Each number is 500 + 50 x the weight over its row's rms, rounded and kept within 0 to 999. Layers, rows and columns count from 0. Numbers have three digits each. The size before them is the row's rms in percent of the matrix's.

# up: layer 4 MLP up, 1536x512, rms 0.0752, rows 132-178, columns 64-127
# down: layer 4 MLP down (transposed), 1536x512, rms 0.0857, rows 132-177, columns 64-127
up132 090:501460459501504569560491508468532523472468556513507566499469536501528482482553512430440466412406560573497501558451470453447593497476501478418462485454579417393555516519500527535518459445415539
down132 094:444520496477520490513541627446407572513556497546483413552612489475461463449489520474520498478530470567463486472518474597573538474509407558515502527561376582511442557462473554583514517491479449
up133 094:500589463519473488539540481501528475505518524490474488500432566483461546484462416499522543534589524465477457402518510532464532485539432503512493536436578513445433528481455462579490444591461426
down133 099:477487489504474531478525475544593469501481493410510392441491519503494522513501552532469546526475453527567559513497543536562424476480473423448514535553549513468510431467622504521413409504489400
up134 097:472524475559470550536519473493418560580511424423477524505376497595404481523468510523459427493434519516484572530526464508461462410624469457581511485485550465442506559503416592519464521473554476
down134 096:478490454455483423482470471520511579500417534493479492541489453488581563510378483471519550491497450469605479470450576433585467499444520524497471517479525505472496504583538432473514519439453368
up135 100:506542427537481562486517509533500489540465553508537552482542517491465543452550440468475494610530542535457549490559458518513365498505545556509494478550608463471559467417492474508520439558472521
down135 096:538516468465548520502531455475428514545524463460431508515467534560532452548535477420502477433464449448556566546602546485459543521584453405536500494415507457308490421442458541469599445499545530
up136 093:577466450547478497440450479361445474535403497522483526406453434542484439452443474508502495486433528560509492530498484515574446434487468396477533604522565608496507571507579524576512447486552539
down136 088:519513567464542555529490520486523456506479458481490445552463498516563596529542473460448472558460399471487459411542445512498510502494489582503490423536460463464493426528517509549438513441508548
up137 102:440553416451458545486594480587473476471419542469475511497539466569544501523419410473461447514536572481528420493519428404497467462512472576594525563527497494477586540641469521563518572508518514
down137 100:509449455456451502432480514579568470550473477520324473489570483501437412445450495562535474572531451581535619489540434593602521542474587541635485535439525510444449443559578469566442467511504540
up138 097:506505658485525492490533517489520473443465556549416578480486537488558481483562528556572479504485464446532520536556541520528530546369421505524464555464486524535448457550603447555527530514485551
down138 098:484518537442496470494465471494568546536484502542530583531511497472407496438517426577481473483503475473460500532489489515535432414508404476550472554415544537511562484461539508516541624526517570
up139 101:510493534488433475471586468485516516478501443464451534440499509528566541505575475484474477465615472456484522500503583533548505458448500459456489406541510480595534484424462443429494503547470603
down139 096:375442464467566557556569413450550494556497515460539581566509562501491558451529472462592456464566574444518457456446476610489568446575434414477498440392438512550450457533516486542454479453465596
up140 092:466521511432455602486513407461569415594548466585572551507453465478507539504460509406387456540467485526576489550498462474467563492509444490538532566511609401530555513552512599514523475421521493
down140 095:503522540526502450548464511471432592539466551529497517540519574519538547510422467489532569565492536432497533416491599446565538479550442472444417512484427404507514467411450534483507523511530426
up141 109:530568520518536470537499560560464457491451473404490573501409491500424377545492503504506590420417478510495590499455464534520526536381509471497499551480490498441449510418453513477519541533538586
down141 114:536528485517496413459538526511471518581601459420495537471561413513484512445581421535479470428511462568537554520559539553496485542513453469468548538533419511450516477502448511539346540563577529
up142 096:448492418480490444554538498541562527495477549442579573492547499573486504445420423411562520521608419474434504503637507491479524440556472425469443457452549455467546522465525522419428532410493466
down142 099:545438514517471516453526463531512508445474485444464480553482518537565466526484481584595518563509503449397511475520522413564557478523628508477589416486570552534444593511521551550442436588485473
up143 104:540567495516519567484436424488525578479490486438469404519501538504545491547503552514508506510486507421493530493551484457465557437494459544539528551549549523476530559497414493530575440524485445
down143 102:499550502395499580497502454480476550569535439436556548469491537454457555510547423530471537477547474530553485526560521546501440526462490481397509491465520478533465535629503573479464469553515572
up144 104:449467491435533427458430513499523503460460480551552377551462470495479422507449476566504456483534479490440520554462505566429409483479443521476531466506431534464577495472513589473458436530506572
down144 105:420457543471475543531483531550601477503554507520545499542450441449539478449471397411662516430533471451535481596481539486365519532437443498492487490583541557494494450547559547472566447491421584
up145 099:505553504543558495425441403555589512511480552541542583500524497436417494432382556452380501457614427467569574467568502454518512374488515527498476407482497423494574526519467534510445508545503479
down145 093:506502323530395532552452467392449462586517508522520482486512449495550557524472501420506567453475394472413451505505547529542451481472541593522344491557591477485492452458449501423472436478519518
up146 101:396500588508469472460479503497511534575582482479458494556468514504562524522533501520541435486549396579570527436521521601595580522518475514568503482481470497493411422521513596572480476528519494
down146 097:446507497416486454581486428544496542561472495535504629535574545496525518459525488518488441457548513609591569438458452534542597572496403522540424452486575525537435556464506452530463466474430468
up147 103:445481474412529478436417548534495520447511560537467463532470549619477559474493490512534445439517461515505541486457507520555508489498403470534458533564456482412584526503590484561514451596536461
down147 103:530543435573551518492521538579470544499512498467547468564535529615528597600535578432450498521525446490535556482648487453498485487421412474529503486500446500441435434570617494473545511428477444
up148 097:525505469501527569510528505473477541482494477430440558445470542600418523526504553507559433455458573499538531337505483467520550476499515426482481479464568476477517569540478406530573572513456534
down148 093:474476465461462498511534481483447603447556562519518465622397469443445533525511525427526565520564631341472516490523467566547546585483467475493617517591531531468505452535544548409453563432438454
up149 100:461445564507539501426511564523482613455464480479502496473505457455512557554573510426493541458567433516518483468441617502559532472484482580485529500435513434586500516544537412523497510511461535
down149 102:517524528515462469455437663531503531558567532558451609525515586444485535606478573485346502489530501469528498522439578481484508414578432482535534472449494505524525561482513526470504480590516469
up150 101:552481373499557510511559518474570428501491490510538481490375518487504577525520520531533429472517394462540475538481447597562481519586563521501513502551464471464635498507480487519476529519496530
down150 099:508548513546475529541550509549454531518474545419452486471522506532537536509480508534555431567526567382425568424555524440414564433457467468469488437485555543485446411514543554505393520489421554
up151 101:488539527484519634422436475591499454465495487453429429553478619523587534498574551484586438489555501454427455524462508547493505519470477496535493426521515475585559462468498475503449491455461551
down151 098:460535492397500533516448510481469460538444527566562444563484521472567585431529507554468505522532497649503527506488535489606537530516402553505534482520418556485564475495431457526557455467549447
up152 089:529596467474483488465525476508571407524521514531436467503588454519486479361575539538502588444466543482502502589479582493511499457527524494344438513600575450476516554448509493538472433497467487
down152 100:492507542583562511454500502482492519520486525537463572469425455504422520522454458488519334473430448479504556545468463511545545495476497516472540586542495604457581532455480522447493547572534420
up153 095:542473431553527478572527408496520557494411470538497479509472473645518441519472432441508566491596488462433465526490465553427456440477512529508459459452448458439519510471546419401422467463539557
down153 094:521527484434461502546506549541486539486511571604472486449554444507528585397564478545557509574474590464526488520457522481483488537466533467566456545446498531467552513436477476534534462499526523
up154 093:436516500473465488507500593484392490404485544516604478480548523598449412463529475502519500522523463468495525504480578534529467477536612516427447579471494573475488493518565572480584526491471445
down154 096:486442503504490543516379442640465453580479380477583499463502610526515539578554513533537502503545508508515535481417506373440505443402483457471484513574482407435463482638482555490420557518485428
up155 100:546474494461548501528555428460544454562535376437440499479496511549392455466535559447528558458480458445532427452547499563471579487446349501554396486544473557481496461469535536517486597643480490
down155 100:446472597523511548522567458459580550529461411491477500460579482540442443522425580519543516551552500502514514545532435584494502444508464594453502454441537494520492542480493452443596544510447412
up156 094:517501509440562440528515613517573510532624455466504371456527468525506537486608587476451526529631419421477508510492448519390429547485487549519526589414549476468477547431585549496491450551396504
down156 097:537469469515519442523510451434403502542466527496610530487420463547494461445503514517500420525484530432480517472521626493518574511515519444484466540443498575536439498504575524514404492470371533
up157 102:485583487465516463517473567331473518516484481380400522436515456512496492586378488473491468538562467533530443469521436533382510509514474454471498594542586556386471493566460403548464559468534490
down157 104:481399548553562499462524390452505443433547497540523537488539523532589506502449501547526546398575482584541448461423519458456397497475478483534534452565526445514474477542453480381462520523435484
up158 100:477473463541500529528507593479470551542431492477503587447498521538549431509551490431455475527522522461546462391478484474468509555468551477436535616546643529420575450550505521441448544491615569
down158 102:433549470420508496587508583454509487480598550547465472482455601447465576571464501564438468531406569491583507546436543483518475657439514452432478538520550440473606456601584431514481480449517588
up159 087:475467415496488545504439530504433558543484582444521480409581545513441560455423559501546466517485365542443508511406524503478485529467514508501457436423513519557481482471475427516515555518469480
down159 090:411470508510475457437522528506517515507547493461505468605419503551405477488480451508449543526590523441494490558510545517476556565597490451494565512462566504540452511473554588434547518505507585
up160 097:474491465473561471455565552615551543552543523607429455477449537493612507494532501512500503534582496515470453472534487475560594505546534483431417549458503585532546573445432441517532520546459494
down160 100:506624433491509599583498403461471551439503478465483560566512494545513461521440461496455515542498492405538524495473468512496528579448518529538527523655491599460393511511556500541504409463514496
up161 098:463522563511600453501554600498478511557453548569463527438557477463507472563512541495510523474471535430563445456450527518533510476436493498493483558454469419486536545418449468524585462428598525
down161 098:592580537532528460542462525561637523472564466382496399506476454522621532484491521479486468454605452481441475487483516544512494451487511465464509420442514446454526531512475508511520575551501496
up162 095:578464479420524574493525462571473502380522515475557459500517462492527458540506425526512460555380544458569465521519349509517541426506533518548534506559460501569362548514532500552508573563450582
down162 098:474457569556500482516490461508448552436531624439435426454599553508532441529640508466538533485528468541521500497564545474525525528552570563491544486505462490526585466463586497500471535584509489
up163 097:500474534537475566432543453440539478441494496584539500469452449464560524479500484492461506533509527532471464417465443440440609573483451532554562566472513500568531529579437426421478599422491527
down163 101:472675448500491468571542568484524506517479514502461432480524429486525550450573578539485514562500520471527414572486447454475522406523509508506487486503519499429466513443463486573475620473457577
up164 099:481541484459487552513495483524527589457506476485428535500510522614514548628548543579538587611491505532486455386510465568496490525514582535535485541547519462478532527465556481607441467418535507
down164 095:539553564500522505529478498529455468462444484551452553574487510582535600488545552480441553539487504480563544523432575569529426536461494533467574443483568559497433551431488521529498443602468458
up165 097:494537552585451530561469428568465562537429404564448463491515535495492496520465457404466518398530513564459505593509560564594457474419362453510434441509532464471510442489490559509472470524528554
down165 094:490447609514454579439501506446530466569452447492496532476540438476526410631490449502455538572464518486430561420487538449527497433466455595484501500515566596487521533587549515503525558466433508
up166 096:581430435445547472439494481504501519514442479550578513430474577533540551502470466426484579528599500516520524493494565519497452496580536564486522549507528450445518543450588449566557522617547514
down166 097:493470548435533540563528496573516506419468479452522398495494566503556548532565452483459554445566462441517448477482446504525458518479513506538442523525540442475496475437584419497422482529611497
up167 093:471491474544458501445435543556522592397503475523536533536662453558516459486530365562460425509475559510497518504550482484584448427507406436494542557481585536523534471472477554491455508454464457
down167 091:558602472490546491567513473486492546557417516449541534453455610520440545501514454525449504559467475447444556468500569428452457525528552612496532430441462531515404576530561467489546461483474534
up168 100:496519545474501587469508408516493469514487448476593490538569556498436451595431505430566455402513501547463612460574502532598405551494506495476465478558559499412524439488440509536468410570489540
down168 096:406554515469380464515436513545489556385504511414476507471448402487471561446527518466549570456552468483428512487512503534502468512556515483442534470534489495598519578508579424528496443455478455
up169 098:485465485452505500492493404504497485527512425534432421503465461519587574552421553481459526524514483454520429572557461522505475526456454467475406412493427514484591414490460557479409456485536558
down169 097:545472556519478464452506574493510553508449580445525516458552525574478498573507528547405578512458540552527452495499539483486538458462436563531500500529542497506606560579421466539524455477456546
up170 095:525502420469527432467471486476517507504483416465528526443517501483420564534566557579474477478514411444517486486479381559511455487501524458454502465548573452499441475612456503539445605551453471
down170 105:529465531524524494450602470535522457566477589566428442472511554535549549419484413558526541410547509513493515602458544468548618562553446530472483487500474591456491550493476492452518444465610511
up171 099:526559467480432556428480542533408567422480510423449500456502519555614412513549504487449517515517509450519446501483480462434446492354528489496562397504517487509597426520576505441434608529468440
down171 094:506491471489497526416457599419516396545562455521553400565455478567511510479577429457544467447456566437462517579465481563515501481501588563489480512560454574538584537493611476604460561446460457
up172 099:401502535499585453490440482468436511501483545529451453468450591477549512495577494557474517474573484403409509612481407477432506507456543484481483455498491449473537495542443504567456518448562502
down172 102:444499483522511432532406477511453510553526522493472647499485498470441536549434485481452466437401442478547500559496519500505480483505553609578452491623479538526464475533489497486541560437388533
up173 104:512414385493582490471505444525487533513510539486489478523411455500476564515421539414497351372416533566537458511443496441474454574548467484496549521462496447514470501529493564495478574461562555
down173 108:440500464446543439487491501423470510488532568526417485527498514549514510499529499517571516445473465545601498478504525418560546492524487527505509532548475530476455463368480526475487510523562498
up174 108:483512494432553569538605482550511529534534562507467490427567473529554509402581399472470520528549495448543514490468509598603552507481537451441563470466407523529533489501509433533456540446532543
down174 094:544399444507448458491583509606505510516619455619496559463475481524508490464642431464470579417484518450540522584457556555408488534464546598544532446657539472454522474507522516508437549548577540
up175 097:562498512474529516535431648489526526489433526508461539548507571520493481526452452515502499549479553440456510448458469459481527384490608544496572476482514506489545547550438567492552536531465578
down175 095:492602485497557510518442511580524438439490476489479452500460464466514498495515512522469487452499466555542467491490556543501570469563390569441539462551513512483526440455513498590459505489548472
up176 109:549459541451385403485521500463469482487434439521543497463408425526478538518465426555536506526482475473474584447610480403518565424471550483531528516542492395379493467468491525502453551495508502
down176 115:507562495512488507501478537489448422462490459519452388446455515518528452509505538572511449473527468437539526596433601488519527524418529478592506564579482449529486515542630508473478572537514483
up177 096:537488562453576563533574445580481532493524488432441538435466476512512365534596458507422476526551510368566528439388580593520439509363438454609575520541461538407546522540471526451459569454569431
down177 092:426487447474449542470577427529541528530631499527477487507504475470437437523398474517480558506458411573449488495474517549510496459465448393550531543431499547493514421475507473485551655337501562
up178 100:626456493542490504475558462552543564517458457574586505513501552539479511538513495485390472533491427481525440488469577468567518555468509483485520440546573463477452554458459567551471514510571480